Weights of a small GPT-style language model, trained from scratch on English Wikipedia: MLP 1280 GELU.
Each number is 50 + 10 x the weight over its row's rms, rounded and kept within 0 to 99. Layers, rows and columns count from 0. The size before them is the row's rms in percent of the matrix's.

# layer 3 MLP down (transposed), 1280x256, rms 0.0514, rows 613-640, columns 128-255
101:32 54 52 35 58 52 60 82 63 40 59 57 38 67 59 55 40 73 49 66 62 57 66 38 45 40 58 70 41 55 33 36 41 57 41 67 29 68 40 67 58 36 45 60 49 38 68 42 43 32 42 56 56 63 48 52 39 48 54 50 59 43 29 38 44 53 45 52 53 58 36 53 42 46 44 47 52 49 38 51 46 56 47 62 54 41 57 38 50 68 37 37 56 42 31 49 54 40 46 54 38 72 59 56 58 63 39 71 40 45 33 57 61 37 58 60 52 57 59 51 46 56 51 52 55 55 55 37
113:42 35 52 37 51 60 59 44 53 22 40 58 45 40 45 49 44 67 53 49 35 35 41 54 58 53 53 51 50 51 40 71 64 58 49 37 41 53 66 40 48 60 63 25 54 36 49 59 67 40 34 47 49 43 59 33 45 31 54 51 52 46 59 44 37 66 48 44 41 51 52 35 49 63 46 45 56 49 68 66 41 48 53 42 56 46 42 36 61 57 85 43 33 46 53 54 48 55 53 50 55 48 50 57 52 55 61 56 54 47 47 49 43 48 51 50 51 44 50 42 26 40 56 45 63 47 53 50
098:54 66 54 38 59 37 57 57 55 51 44 47 45 35 46 38 38 54 52 67 53 27 45 53 45 55 62 61 46 54 53 43 53 38 54 50 44 46 41 48 46 47 52 31 52 59 37 61 62 40 67 55 51 62 70 53 58 39 60 64 47 39 67 20 76 60 45 44 49 46 56 59 51 55 46 53 46 67 53 46 43 48 41 45 66 60 36 56 38 56 48 60 56 36 48 45 54 47 53 51 62 37 46 28 65 72 61 47 48 58 64 32 48 65 44 42 51 42 56 70 57 50 62 30 48 49 54 34
109:42 79 44 62 57 51 62 41 33 51 63 46 44 52 33 65 48 54 45 48 47 43 41 51 48 37 43 58 64 36 30 62 60 55 44 36 72 57 46 61 47 51 46 57 41 35 69 42 46 62 57 47 47 45 60 50 43 40 44 43 33 60 37 45 55 50 50 51 52 37 57 46 54 36 52 52 52 40 45 43 47 42 47 36 57 61 53 42 48 55 49 52 67 62 58 38 63 42 43 51 68 46 43 55 48 48 54 33 49 59 48 54 48 58 26 43 29 57 78 44 47 37 59 37 42 56 67 45
099:61 56 52 50 67 50 41 44 61 37 53 50 64 43 50 53 49 48 55 74 44 46 55 18 37 58 40 43 61 61 49 53 68 51 65 47 53 69 58 63 48 52 45 61 58 65 64 64 44 47 51 59 50 39 59 44 56 54 47 51 36 59 47 61 70 36 63 47 46 52 69 52 50 32 41 56 56 60 51 60 55 55 27 63 51 43 60 63 58 59 60 51 45 52 50 50 44 45 40 40 58 35 50 31 51 46 56 43 50 47 58 46 68 68 58 47 50 62 27 50 49 53 56 50 60 51 54 40
101:43 46 36 46 40 44 58 54 48 66 41 48 57 59 62 50 57 47 44 47 49 40 46 60 59 42 57 60 51 52 44 31 67 55 70 51 53 45 39 52 34 49 59 43 64 65 53 60 41 43 60 35 63 65 39 55 48 40 43 65 56 57 59 28 59 52 52 56 51 59 57 43 65 56 48 58 50 43 68 59 40 54 50 52 50 56 70 51 50 43 49 41 45 49 60 48 41 52 44 59 49 65 51 47 49 57 58 42 34 28 45 29 46 53 36 67 53 49 37 63 47 60 63 49 40 64 44 55
104:66 52 44 67 45 56 47 69 48 55 49 67 61 61 31 53 48 55 46 61 50 50 36 44 35 50 62 44 61 26 56 50 72 59 60 55 51 58 39 53 49 63 51 56 59 49 61 59 48 53 53 43 58 49 55 21 49 62 56 57 51 47 35 48 56 41 45 35 69 53 50 63 39 50 62 43 37 47 63 58 51 56 43 24 40 43 48 62 31 49 43 39 48 67 63 47 47 60 53 56 52 64 48 55 49 54 42 54 54 48 48 57 44 50 58 43 64 47 28 44 62 61 53 47 45 56 55 53
108:54 38 46 47 49 40 63 34 58 49 64 49 57 70 62 53 42 46 47 45 38 56 56 30 42 61 62 48 70 55 56 49 57 46 55 47 47 48 52 59 48 22 34 55 58 44 34 45 58 69 45 58 47 49 42 53 44 51 60 42 60 45 62 53 52 71 58 58 56 46 58 51 42 58 73 56 53 65 52 75 57 44 42 50 44 54 55 48 55 61 43 73 44 51 47 39 56 68 42 55 60 49 32 52 45 43 38 32 54 37 46 39 43 64 32 56 48 54 57 35 44 42 52 51 46 56 52 52
097:45 66 48 52 41 56 36 49 62 72 49 34 51 55 43 53 77 34 52 36 43 61 34 51 38 46 59 46 62 31 49 58 41 50 34 59 41 73 42 51 45 61 40 30 45 48 55 63 47 50 51 58 44 44 36 51 44 49 25 40 69 48 35 62 64 69 57 61 53 51 57 60 67 47 54 46 60 56 53 47 47 45 71 64 66 54 43 52 38 46 53 39 45 45 40 52 48 49 42 48 54 60 58 35 31 48 51 49 54 50 29 33 41 66 44 25 67 80 43 56 43 53 53 48 51 53 61 49
098:38 55 37 58 45 49 46 59 76 45 54 50 28 55 50 36 70 68 54 46 32 39 49 54 32 48 41 35 41 47 64 43 40 60 57 51 61 68 54 61 32 48 45 49 42 50 64 53 42 47 63 64 41 54 43 41 41 45 67 51 52 50 57 40 59 52 62 40 45 56 49 44 46 46 50 55 33 57 49 61 36 55 67 42 69 59 50 51 30 56 58 52 41 45 64 50 53 41 35 40 45 54 63 60 48 66 56 37 51 50 45 56 58 66 43 50 64 53 51 50 46 59 62 47 53 59 53 58
090:31 52 47 59 28 62 60 57 67 56 48 57 29 55 55 52 29 64 73 46 48 38 51 51 39 48 58 44 61 66 56 58 46 57 49 59 54 49 44 53 60 44 65 30 62 46 68 39 35 61 58 50 44 50 64 74 54 53 38 51 55 27 47 73 50 35 45 51 44 41 53 45 40 46 42 34 66 49 40 59 44 46 37 46 42 42 42 39 47 66 56 59 58 42 40 65 59 51 35 43 46 45 34 44 50 38 57 46 30 63 50 50 48 36 45 70 58 43 48 47 52 60 49 46 37 60 44 54
105:37 47 61 58 53 25 38 42 32 50 38 48 56 42 50 41 72 31 56 41 52 42 63 58 48 45 57 54 44 44 45 81 60 53 61 53 55 55 54 45 42 52 46 40 46 50 49 46 54 30 66 31 67 37 47 60 47 55 47 66 53 57 49 52 51 34 56 50 61 37 51 48 49 49 52 56 45 35 43 47 66 64 54 63 56 59 57 44 64 58 28 39 52 49 54 39 34 63 50 43 30 44 54 42 51 58 64 59 53 43 44 58 57 44 58 47 53 52 36 55 73 23 66 53 40 45 54 80
101:38 62 51 43 47 57 47 52 44 67 50 44 42 59 69 33 51 47 50 71 50 53 60 60 52 53 47 62 56 66 41 44 57 54 49 47 48 28 35 57 44 57 50 53 50 38 29 47 56 48 55 43 56 58 41 58 47 49 65 53 36 56 74 37 55 43 46 50 57 46 48 42 51 62 56 38 63 51 32 41 38 38 53 36 51 39 45 36 59 51 42 52 60 61 56 62 64 65 55 64 57 53 48 55 59 40 59 27 59 51 50 40 39 58 62 60 46 52 57 46 69 49 61 41 55 43 49 50
095:52 32 49 49 42 22 44 42 43 42 40 61 35 27 55 63 60 39 47 47 63 58 51 62 45 56 52 45 43 59 54 52 45 48 63 24 58 42 41 53 42 45 41 35 32 59 60 36 51 55 39 44 60 50 47 67 54 38 72 41 44 51 52 41 35 52 24 45 57 27 51 63 47 55 47 54 47 47 57 55 53 53 50 37 46 45 41 49 46 46 40 41 43 58 43 36 65 67 53 58 58 56 58 49 60 54 52 46 47 50 60 57 41 61 75 54 69 53 34 52 33 45 50 34 61 58 59 58
093:60 49 50 67 52 50 64 64 29 50 71 44 35 47 62 54 48 51 53 39 53 42 54 53 43 42 49 46 53 51 63 54 53 57 51 73 54 52 41 58 35 62 41 51 43 45 43 54 55 35 51 42 54 50 50 64 55 35 32 55 36 26 46 46 51 48 51 62 60 17 65 53 46 54 62 60 45 60 40 51 53 58 52 26 70 70 44 63 46 34 40 43 54 41 52 44 60 29 63 57 38 59 47 36 47 43 46 58 62 35 46 48 71 52 45 60 47 52 45 52 30 66 56 48 57 42 56 34
088:61 51 47 33 38 54 56 25 56 38 38 56 59 45 34 40 62 47 67 58 43 52 29 71 44 65 66 32 46 65 52 52 32 48 50 37 63 43 58 50 50 54 59 36 54 46 44 40 42 39 44 53 47 43 49 39 58 47 53 27 51 53 26 51 44 45 48 42 52 61 52 66 34 69 23 45 47 44 45 43 53 46 61 44 54 36 54 44 56 45 46 45 63 58 53 55 37 42 40 61 66 49 57 54 54 56 47 63 51 57 41 53 53 40 47 53 50 49 60 25 49 44 55 37 40 59 52 49
101:37 40 32 72 50 60 30 53 43 46 56 29 34 56 41 40 51 58 49 29 46 47 41 50 39 56 54 44 42 42 58 46 48 46 54 44 54 40 53 59 37 72 34 47 43 58 50 53 45 49 70 54 34 40 25 36 45 61 54 48 65 44 47 68 72 51 56 35 47 45 58 53 46 44 52 39 49 45 32 53 44 34 33 52 66 58 51 47 40 38 57 37 50 58 49 56 28 45 38 49 58 37 43 38 71 43 48 46 46 61 44 53 58 46 58 48 57 41 57 51 56 63 41 37 65 60 45 42
095:59 34 45 48 43 46 57 50 50 50 35 64 58 43 59 57 50 27 61 57 55 52 42 48 59 66 57 60 52 52 46 50 55 47 56 63 59 67 51 34 45 43 69 51 59 64 51 40 37 32 52 59 67 61 50 48 52 62 44 61 37 62 50 44 38 31 51 45 62 67 57 47 52 46 54 31 49 35 64 40 58 43 27 57 52 55 69 35 53 55 40 55 51 48 52 53 62 55 58 58 53 34 50 48 44 53 56 59 61 44 51 48 74 39 56 59 44 52 48 49 51 51 44 62 53 23 46 49
105:39 50 57 62 44 42 62 41 49 49 48 44 60 45 67 34 53 46 56 59 52 48 45 36 56 57 55 51 39 54 51 48 67 60 45 42 56 44 59 55 47 53 58 49 56 42 48 62 68 61 44 46 38 40 50 54 30 50 65 61 55 59 58 49 54 42 54 52 54 53 25 40 52 50 75 55 46 39 18 37 60 44 60 54 55 48 54 55 40 22 65 40 40 49 44 64 55 52 49 48 35 56 54 62 40 67 48 48 61 44 31 55 48 45 37 59 42 29 44 54 41 46 54 65 66 46 53 44
099:55 54 60 48 48 44 49 39 47 40 49 50 44 50 38 53 27 47 30 55 54 55 27 45 57 48 45 67 53 48 63 36 54 57 59 61 58 41 66 59 51 54 50 67 57 49 52 41 53 46 37 47 46 43 54 43 55 67 49 59 57 39 37 50 73 51 59 66 58 45 47 67 40 53 48 43 26 43 71 67 51 62 40 41 40 42 47 55 43 50 49 53 74 58 39 47 65 42 46 67 59 53 42 32 47 48 39 37 49 45 48 62 52 55 45 60 50 36 47 41 51 48 39 34 55 83 54 53
098:55 46 55 73 45 59 64 51 55 52 43 35 36 67 60 33 36 54 43 48 49 47 37 48 47 65 47 25 38 61 49 56 39 53 43 53 57 62 62 52 50 49 54 40 50 78 61 46 50 51 54 58 54 56 53 42 53 56 38 56 53 66 46 43 55 52 49 37 39 48 59 32 58 31 58 45 51 45 41 62 45 51 64 49 61 49 60 64 68 46 48 34 49 58 69 43 54 55 37 58 39 55 36 60 43 46 67 34 54 53 30 61 45 45 49 58 35 57 56 50 57 43 49 37 26 46 52 50
099:38 42 44 52 57 62 62 55 31 51 53 51 40 59 23 46 58 58 52 58 50 46 57 64 63 45 45 38 48 41 45 33 72 43 35 51 41 51 49 48 52 56 38 64 66 45 43 64 46 55 62 53 48 62 45 45 52 36 28 35 51 49 64 50 45 37 54 54 36 51 56 59 46 49 51 57 50 53 41 41 46 48 43 57 51 37 45 57 55 40 48 47 52 50 30 67 53 36 41 45 66 48 64 57 71 59 62 64 47 62 34 58 62 36 58 39 54 46 49 51 47 44 51 36 68 47 55 39
092:52 48 45 49 48 50 39 45 50 42 53 58 55 54 57 29 64 49 53 41 56 63 56 54 42 42 61 57 68 59 47 37 49 58 51 29 52 48 47 41 61 38 39 40 51 53 54 58 46 49 43 62 69 55 39 31 43 57 44 46 78 56 34 51 51 59 62 55 56 51 53 41 47 50 62 41 26 46 46 27 34 51 55 40 37 45 59 74 61 54 28 43 55 60 45 41 27 44 42 66 68 46 46 38 43 67 45 57 35 49 46 49 51 68 49 62 36 29 57 37 44 52 57 31 51 46 43 50
094:42 53 49 53 65 54 52 34 61 61 47 45 53 62 39 34 62 63 63 36 45 44 62 41 46 36 55 50 44 66 41 30 75 31 65 52 41 35 56 57 37 51 50 61 41 44 52 48 65 61 60 47 53 59 45 68 41 57 51 61 39 44 47 49 47 36 44 37 40 61 45 61 49 55 59 81 49 59 46 51 54 56 61 55 79 61 41 55 50 34 31 49 61 47 64 60 46 55 33 55 55 43 56 64 64 56 48 44 50 56 55 34 25 43 69 55 52 52 38 55 55 39 46 68 52 30 66 42
101:51 53 44 45 44 24 50 58 45 45 48 60 50 46 62 58 52 62 42 63 44 48 65 54 57 55 50 42 31 38 46 43 45 49 65 54 37 57 54 62 58 42 33 47 41 56 55 56 65 38 60 44 55 55 50 60 54 50 51 22 42 48 61 46 32 68 51 62 64 50 41 46 44 45 36 53 41 61 54 72 41 45 68 62 54 51 39 55 47 43 43 61 53 33 51 62 42 34 52 38 60 38 54 48 55 49 35 69 47 42 50 51 54 57 49 57 59 59 56 57 56 54 53 47 73 63 54 46
092:61 49 47 49 43 58 47 55 70 64 52 49 54 51 48 58 44 47 52 50 42 43 54 42 54 43 64 49 63 49 68 55 65 59 56 53 32 41 47 51 54 64 51 56 49 56 69 48 30 49 36 56 46 60 43 56 39 63 44 50 34 47 30 27 54 63 48 52 53 55 56 71 57 42 47 58 41 52 53 57 48 64 50 35 63 36 27 38 62 48 55 55 79 57 61 50 50 48 57 51 48 44 40 51 50 66 53 63 64 48 50 56 30 46 48 62 56 54 54 53 65 54 44 48 64 54 45 44
092:35 47 35 51 41 62 46 57 50 61 64 42 40 42 51 41 62 53 40 67 56 55 42 48 49 53 46 57 73 53 41 49 54 20 46 39 36 49 31 46 50 65 55 55 61 37 45 45 48 29 59 31 78 52 49 53 56 56 69 65 51 49 49 48 25 55 50 38 54 56 38 30 45 54 48 64 66 56 55 47 53 56 50 74 50 36 51 65 47 58 55 30 41 65 47 62 40 64 46 46 48 82 44 49 47 55 50 67 34 40 49 68 52 64 44 58 39 58 50 57 33 41 48 42 45 60 51 40
104:40 42 47 56 57 42 59 55 60 56 49 38 42 69 47 47 67 53 33 45 50 36 63 66 53 43 44 32 50 63 62 35 51 58 61 49 40 51 28 39 53 24 59 63 69 57 53 37 51 63 55 22 47 56 49 50 56 54 54 66 54 48 45 47 38 56 45 54 47 66 52 41 60 45 51 48 49 35 44 49 53 45 42 43 53 57 59 66 45 53 48 55 44 50 43 54 45 41 44 70 60 53 34 58 42 54 35 37 63 53 52 56 54 50 44 57 25 35 64 54 48 35 47 54 66 39 65 53
# layer 3 MLP up, 1280x256, rms 0.0514, rows 614-640, columns 128-255
106:73 42 60 55 42 64 44 49 36 55 66 55 44 41 56 61 47 29 45 49 60 59 34 44 52 44 44 39 46 43 33 60 64 40 53 57 44 53 45 55 45 45 38 52 85 22 46 37 51 61 73 59 38 42 27 56 35 45 44 25 57 54 45 40 59 56 36 42 63 70 60 61 42 56 32 52 48 56 43 55 44 53 46 44 49 30 49 36 31 60 52 38 42 49 59 53 71 31 63 49 57 56 45 58 60 44 36 48 53 42 66 54 23 46 46 24 50 40 48 40 54 58 56 42 53 65 54 44
100:58 44 58 62 55 79 37 47 51 35 48 68 60 50 57 52 47 40 53 34 43 62 41 40 56 38 40 55 75 49 56 50 54 59 52 62 49 64 47 48 56 53 45 57 47 65 70 48 52 65 29 53 33 54 50 51 46 37 36 45 59 40 53 49 59 37 63 57 55 36 50 48 52 45 43 65 56 54 56 43 61 45 62 44 51 44 41 52 41 64 45 60 39 46 59 53 38 63 62 51 50 38 57 60 43 36 35 71 34 43 36 45 62 45 51 66 39 41 46 49 48 51 43 60 44 59 45 47
113:50 53 60 45 68 50 39 32 44 58 49 53 68 57 54 47 54 43 43 48 38 64 70 57 62 51 33 47 52 49 46 43 43 62 62 50 28 44 58 56 53 47 51 46 37 61 71 54 63 52 49 60 46 56 57 70 46 54 80 41 56 42 62 48 34 40 54 57 56 58 37 56 61 54 52 61 31 59 69 47 27 58 46 56 44 37 32 51 55 47 48 33 42 54 53 34 49 55 39 67 47 34 63 47 48 44 48 54 57 50 50 56 40 67 58 49 59 67 38 62 52 44 63 46 62 51 54 36
099:38 51 52 57 39 56 41 68 38 49 54 54 46 44 56 45 53 62 44 37 64 65 36 48 53 38 53 47 44 57 45 42 79 47 69 29 63 42 34 51 54 43 57 60 31 58 47 37 49 25 50 59 52 51 57 46 18 58 55 54 64 49 68 33 54 54 43 65 39 48 63 59 62 59 56 37 47 30 52 41 67 36 55 59 59 46 65 54 51 47 49 49 63 50 33 49 56 64 52 39 47 44 55 61 44 49 32 39 51 56 43 62 50 40 45 38 60 55 63 51 61 39 61 50 61 55 53 60
097:58 48 61 68 62 42 37 33 62 35 57 52 63 51 43 53 53 53 60 50 54 62 60 41 42 44 29 48 67 50 51 42 71 49 50 65 56 67 51 42 63 42 55 49 43 70 61 47 54 47 46 45 55 46 50 63 52 66 64 49 47 49 62 50 41 47 47 33 52 46 61 54 53 48 24 42 57 45 47 45 61 53 54 52 60 63 50 43 36 35 41 53 49 32 56 50 51 51 44 67 59 53 57 59 36 39 38 44 45 50 60 48 46 28 34 47 51 56 46 54 24 54 25 28 57 37 45 40
105:57 37 46 40 39 50 38 41 50 51 48 48 50 57 59 46 46 62 44 48 23 44 26 50 65 40 52 49 33 57 53 40 56 49 41 54 34 58 54 43 51 38 44 35 43 60 68 47 67 31 59 53 61 52 58 54 46 42 41 45 31 38 64 35 45 52 49 44 61 37 40 51 50 54 45 43 74 49 33 59 42 57 42 50 50 59 71 34 54 27 41 60 40 45 60 46 40 48 45 71 58 70 52 62 45 54 49 49 64 49 44 63 32 51 54 37 58 38 42 69 49 42 65 53 49 53 45 41
109:37 52 51 56 49 41 63 50 45 59 45 41 55 53 43 70 47 51 53 36 51 29 53 57 41 53 49 48 41 42 48 56 39 66 45 59 36 45 48 51 43 35 36 45 52 60 54 37 38 40 57 45 49 67 47 52 61 48 67 62 51 46 54 45 49 53 52 59 44 48 64 46 40 46 51 52 35 64 55 39 35 36 46 42 42 46 64 54 52 52 43 52 46 53 49 48 49 70 76 70 17 51 44 59 60 51 39 57 53 56 41 41 43 53 45 29 33 45 36 54 60 51 43 36 47 43 46 50
099:43 36 55 33 52 46 43 50 54 50 69 34 57 43 46 78 38 61 63 33 44 42 50 43 48 51 50 62 55 60 62 54 47 45 48 55 67 37 54 41 61 52 53 68 45 50 50 49 49 45 50 39 44 46 66 62 31 54 57 68 55 62 43 40 47 47 48 42 55 57 32 61 48 49 52 38 39 38 49 42 53 43 50 36 70 57 54 64 46 49 53 37 48 67 52 62 58 48 57 58 46 62 48 50 47 36 52 47 50 42 52 55 50 49 60 38 44 46 35 52 45 59 64 64 39 40 70 47
098:52 60 57 43 64 55 49 39 44 40 47 54 49 42 48 71 63 40 56 48 42 60 59 54 42 62 47 45 33 55 51 49 43 50 45 56 46 39 51 50 75 48 38 68 60 46 32 56 50 57 44 55 74 36 41 64 56 54 41 53 51 41 61 45 45 56 53 48 73 55 51 42 64 36 44 41 40 58 37 40 35 34 34 69 36 61 80 60 54 28 29 36 54 49 61 55 58 45 55 64 51 45 48 44 64 29 25 53 51 56 57 28 56 61 46 46 43 57 48 61 70 41 52 61 64 56 36 41
100:59 36 45 55 70 52 27 31 33 52 58 41 58 37 53 43 51 47 58 54 67 53 46 51 45 55 45 42 39 55 57 53 30 28 40 53 28 25 39 39 57 48 38 64 44 65 55 47 39 50 48 47 48 65 48 33 72 56 62 49 41 68 38 55 80 50 58 70 50 51 54 46 39 38 60 49 39 55 42 34 54 47 66 58 54 53 67 55 42 52 46 42 53 53 55 47 53 48 59 55 43 51 53 61 49 36 47 65 46 49 55 50 56 54 46 41 35 63 32 62 77 35 35 45 49 33 38 39
104:51 48 59 31 47 62 73 48 45 48 65 50 64 50 59 48 50 53 48 47 37 45 65 43 63 64 56 52 47 57 48 52 47 55 45 74 41 58 46 39 58 51 32 40 35 57 57 45 50 57 43 52 41 43 32 45 52 47 49 51 47 54 68 51 48 51 61 60 40 53 31 38 28 73 31 43 55 50 66 40 45 51 53 52 38 61 43 56 30 42 39 60 33 48 55 32 61 59 34 60 55 36 57 40 44 48 54 33 51 64 69 53 52 40 57 39 41 52 61 57 57 55 54 39 33 65 49 47
096:53 43 48 50 62 63 46 35 66 53 71 67 60 61 50 40 50 48 57 44 42 56 48 37 47 68 54 54 67 52 55 40 70 49 54 41 55 33 37 52 60 58 54 58 49 72 51 38 43 55 44 45 61 34 54 48 38 49 52 35 40 58 65 40 67 47 62 39 44 56 33 40 52 54 54 60 57 43 64 29 44 59 68 52 46 66 32 51 59 48 46 39 51 57 33 69 33 50 55 58 48 45 55 70 56 53 31 49 50 44 49 42 28 61 59 61 47 57 59 55 50 44 54 55 44 45 63 48
104:43 59 45 38 41 53 53 44 55 52 58 37 49 55 61 52 57 65 57 71 50 32 34 41 67 53 57 51 44 49 37 59 57 62 40 68 36 53 44 43 49 62 45 49 34 45 58 51 68 56 51 32 47 49 52 55 38 74 48 68 48 69 42 53 76 37 66 55 68 59 44 42 47 48 38 52 38 52 42 54 55 52 57 54 64 36 65 28 61 30 61 37 57 58 65 62 39 51 47 44 52 46 50 41 46 49 48 34 56 27 52 51 41 48 55 53 49 47 40 63 47 38 70 57 54 53 59 46
092:40 47 52 50 43 38 54 40 60 64 53 77 45 36 53 45 48 57 56 49 47 48 50 46 50 49 51 52 59 45 72 58 50 61 22 65 44 47 36 45 66 47 58 48 45 57 44 38 63 41 44 58 47 51 48 46 65 44 56 35 56 62 47 46 63 97 66 57 48 52 50 55 71 61 62 62 62 48 31 56 64 46 56 49 56 56 42 39 54 50 54 53 39 53 45 39 45 53 56 46 38 54 55 58 47 65 68 47 65 44 62 45 61 47 56 59 42 41 48 54 33 56 51 58 37 32 34 55
089:53 46 50 64 65 49 30 38 42 37 42 55 62 64 46 54 61 61 45 59 50 55 56 48 79 43 41 48 63 43 43 46 62 49 59 58 59 39 67 51 53 56 41 51 48 47 45 49 45 51 41 42 61 51 59 52 39 52 41 53 50 68 46 39 47 43 68 58 40 62 58 34 63 46 54 63 61 54 65 41 52 50 47 52 31 52 63 65 61 38 50 38 46 35 31 50 50 45 49 42 46 54 39 52 58 46 53 40 49 59 55 52 42 77 62 52 43 45 23 59 48 49 58 48 41 58 42 52
096:36 38 46 59 55 56 65 50 69 38 39 65 48 52 43 68 46 60 46 80 46 56 55 36 68 47 50 49 57 37 33 36 65 58 55 35 50 63 43 39 51 67 46 61 72 39 51 54 37 69 51 58 74 53 50 57 43 39 63 50 46 41 45 49 46 53 52 48 56 51 52 48 42 59 48 46 46 47 51 64 60 42 59 53 48 42 31 54 47 48 47 58 60 49 62 42 70 47 57 56 32 40 48 68 56 46 45 49 44 52 53 39 43 59 49 41 56 55 47 62 61 63 46 27 41 42 66 34
094:42 58 54 43 60 49 39 59 53 60 63 48 61 57 41 42 41 66 49 63 54 41 56 46 55 45 42 38 50 45 60 44 59 38 50 45 28 52 49 43 45 58 36 50 57 56 63 57 66 51 51 60 48 32 38 66 64 33 43 40 52 56 63 56 49 62 67 60 56 53 54 58 62 56 31 38 53 52 49 61 36 43 40 59 54 66 31 46 59 56 52 45 55 51 53 51 56 51 34 51 52 38 52 64 60 35 76 38 56 54 38 30 36 48 69 60 55 61 37 48 58 32 60 50 71 38 39 48
100:64 46 51 27 38 46 52 50 50 38 49 44 62 36 44 31 67 59 25 59 39 53 42 35 58 45 44 34 40 52 55 60 52 52 58 52 40 40 53 56 49 43 56 50 49 54 26 54 42 47 48 52 37 37 48 31 47 38 31 53 60 38 49 49 53 46 73 52 50 60 63 61 46 52 50 44 41 37 42 44 53 31 27 25 50 46 58 36 78 56 52 45 39 58 53 47 55 53 66 61 47 44 41 44 52 43 68 47 41 38 61 40 49 51 63 30 51 70 40 66 45 51 40 30 56 46 48 37
103:37 44 52 66 58 42 69 56 46 62 50 53 47 36 54 48 58 63 45 48 47 55 77 54 39 58 44 53 33 59 49 43 46 52 58 37 34 48 57 51 52 60 40 69 41 57 57 49 46 39 40 44 52 48 36 53 45 57 55 49 35 60 51 44 43 54 53 53 45 77 52 36 58 56 37 55 45 46 52 49 61 39 74 55 58 60 57 57 44 65 52 43 52 60 72 42 44 70 59 38 41 49 57 46 67 51 54 48 50 52 57 59 52 65 59 45 39 47 34 49 56 58 51 56 56 57 57 43
099:53 46 44 45 52 48 42 64 46 31 50 50 35 45 57 55 39 51 50 59 57 47 37 63 54 40 40 72 81 48 58 44 49 59 46 51 49 40 49 45 45 46 27 49 44 44 30 29 34 51 62 38 41 41 47 31 54 44 52 64 57 35 53 41 58 39 60 49 48 39 52 55 42 63 61 56 40 67 52 49 56 44 49 53 75 36 39 69 41 44 54 49 31 40 44 52 46 46 56 43 59 36 44 74 39 46 46 41 38 29 32 33 36 60 58 63 32 44 42 59 64 64 43 33 68 42 59 55
103:46 41 27 36 54 54 50 45 43 39 67 56 45 49 66 56 33 28 67 52 46 50 48 54 38 44 36 51 42 63 39 58 34 64 79 56 55 52 37 43 38 43 55 53 45 49 52 33 63 56 40 55 44 41 47 50 57 57 62 51 66 62 47 64 39 49 46 53 60 47 56 49 44 56 44 54 44 42 37 68 45 64 51 42 66 55 45 42 42 61 50 46 55 57 51 29 62 45 61 55 55 51 61 52 42 55 41 30 52 42 69 49 49 48 46 37 51 34 47 55 73 47 44 53 60 51 51 54
092:50 48 52 48 75 60 36 42 57 51 58 45 53 39 52 44 60 44 57 63 48 45 41 48 35 58 49 53 38 62 61 51 45 45 45 61 58 45 36 51 53 47 40 60 32 38 48 40 45 55 37 54 52 45 62 65 46 37 48 52 35 40 45 26 62 41 27 45 48 60 44 63 46 55 26 44 62 43 43 52 57 40 42 57 46 67 55 41 43 52 60 58 50 47 61 47 59 32 60 43 53 61 47 62 34 46 61 51 43 43 44 56 57 30 50 42 49 32 42 28 46 56 46 51 64 43 54 51
092:58 53 41 36 44 52 51 56 45 38 35 56 48 48 71 37 48 37 52 66 48 67 33 64 43 52 45 46 75 54 49 60 58 55 49 50 56 61 58 47 50 50 44 52 40 48 41 49 55 30 47 58 26 49 37 41 66 54 42 45 33 67 74 36 60 71 41 51 51 31 43 33 43 46 59 35 49 36 66 56 59 49 54 76 46 43 48 32 47 58 55 66 46 46 55 47 36 59 53 65 60 53 50 45 50 46 43 45 41 45 54 35 61 50 39 27 42 63 44 63 49 58 44 45 49 58 42 59
099:52 70 59 53 57 63 44 58 47 54 45 54 60 60 57 60 46 58 57 65 45 48 58 54 66 45 58 32 48 47 51 55 41 64 65 50 59 59 54 59 45 53 44 57 32 37 28 51 63 42 45 57 56 57 35 46 53 51 60 40 38 32 60 48 57 39 73 43 52 38 64 50 43 46 39 53 60 43 40 51 37 47 44 48 51 56 56 56 63 43 55 42 58 65 49 46 54 46 30 64 34 28 29 64 61 60 62 36 75 52 52 39 63 44 50 44 37 41 47 36 51 34 41 27 65 49 40 46
097:43 45 67 54 55 27 45 59 46 50 52 58 56 37 56 57 60 40 68 54 58 49 53 58 66 58 35 31 71 52 63 38 36 28 55 70 27 40 46 48 48 49 49 38 43 49 45 67 54 57 51 54 61 50 64 67 58 40 63 44 60 48 63 44 52 47 49 57 48 32 49 55 46 50 50 51 42 54 69 41 49 54 54 44 53 56 70 50 50 56 45 53 40 55 39 42 55 65 48 26 57 41 49 61 61 48 51 29 65 44 45 39 50 57 51 43 61 39 35 47 57 49 50 57 45 54 65 41
102:51 42 69 62 51 52 51 32 55 56 51 56 52 44 36 58 44 58 55 39 58 59 43 46 47 51 57 56 50 45 43 42 34 56 51 48 46 43 54 47 65 34 35 52 61 47 60 51 46 64 56 71 47 60 34 46 58 50 63 50 54 55 63 56 46 49 46 58 49 47 39 85 55 59 60 32 47 57 37 57 60 70 49 63 31 60 42 60 41 47 61 56 59 58 69 34 67 48 61 43 51 49 46 77 55 35 48 29 46 51 55 35 55 33 42 40 51 40 33 32 49 36 71 55 54 46 59 78
105:57 62 60 46 52 76 60 49 56 30 53 53 53 36 46 48 65 45 57 62 55 42 47 33 64 57 53 49 53 51 52 68 58 34 54 59 54 52 70 53 42 44 50 64 47 37 51 39 40 45 23 60 62 48 60 46 30 36 43 54 46 65 64 45 53 39 43 39 49 45 53 37 43 51 50 47 67 34 57 36 69 41 63 51 47 46 28 65 48 53 34 40 42 61 54 52 26 51 54 51 31 60 62 54 59 54 60 49 41 64 70 40 54 64 60 41 39 51 59 55 32 64 40 40 47 60 53 47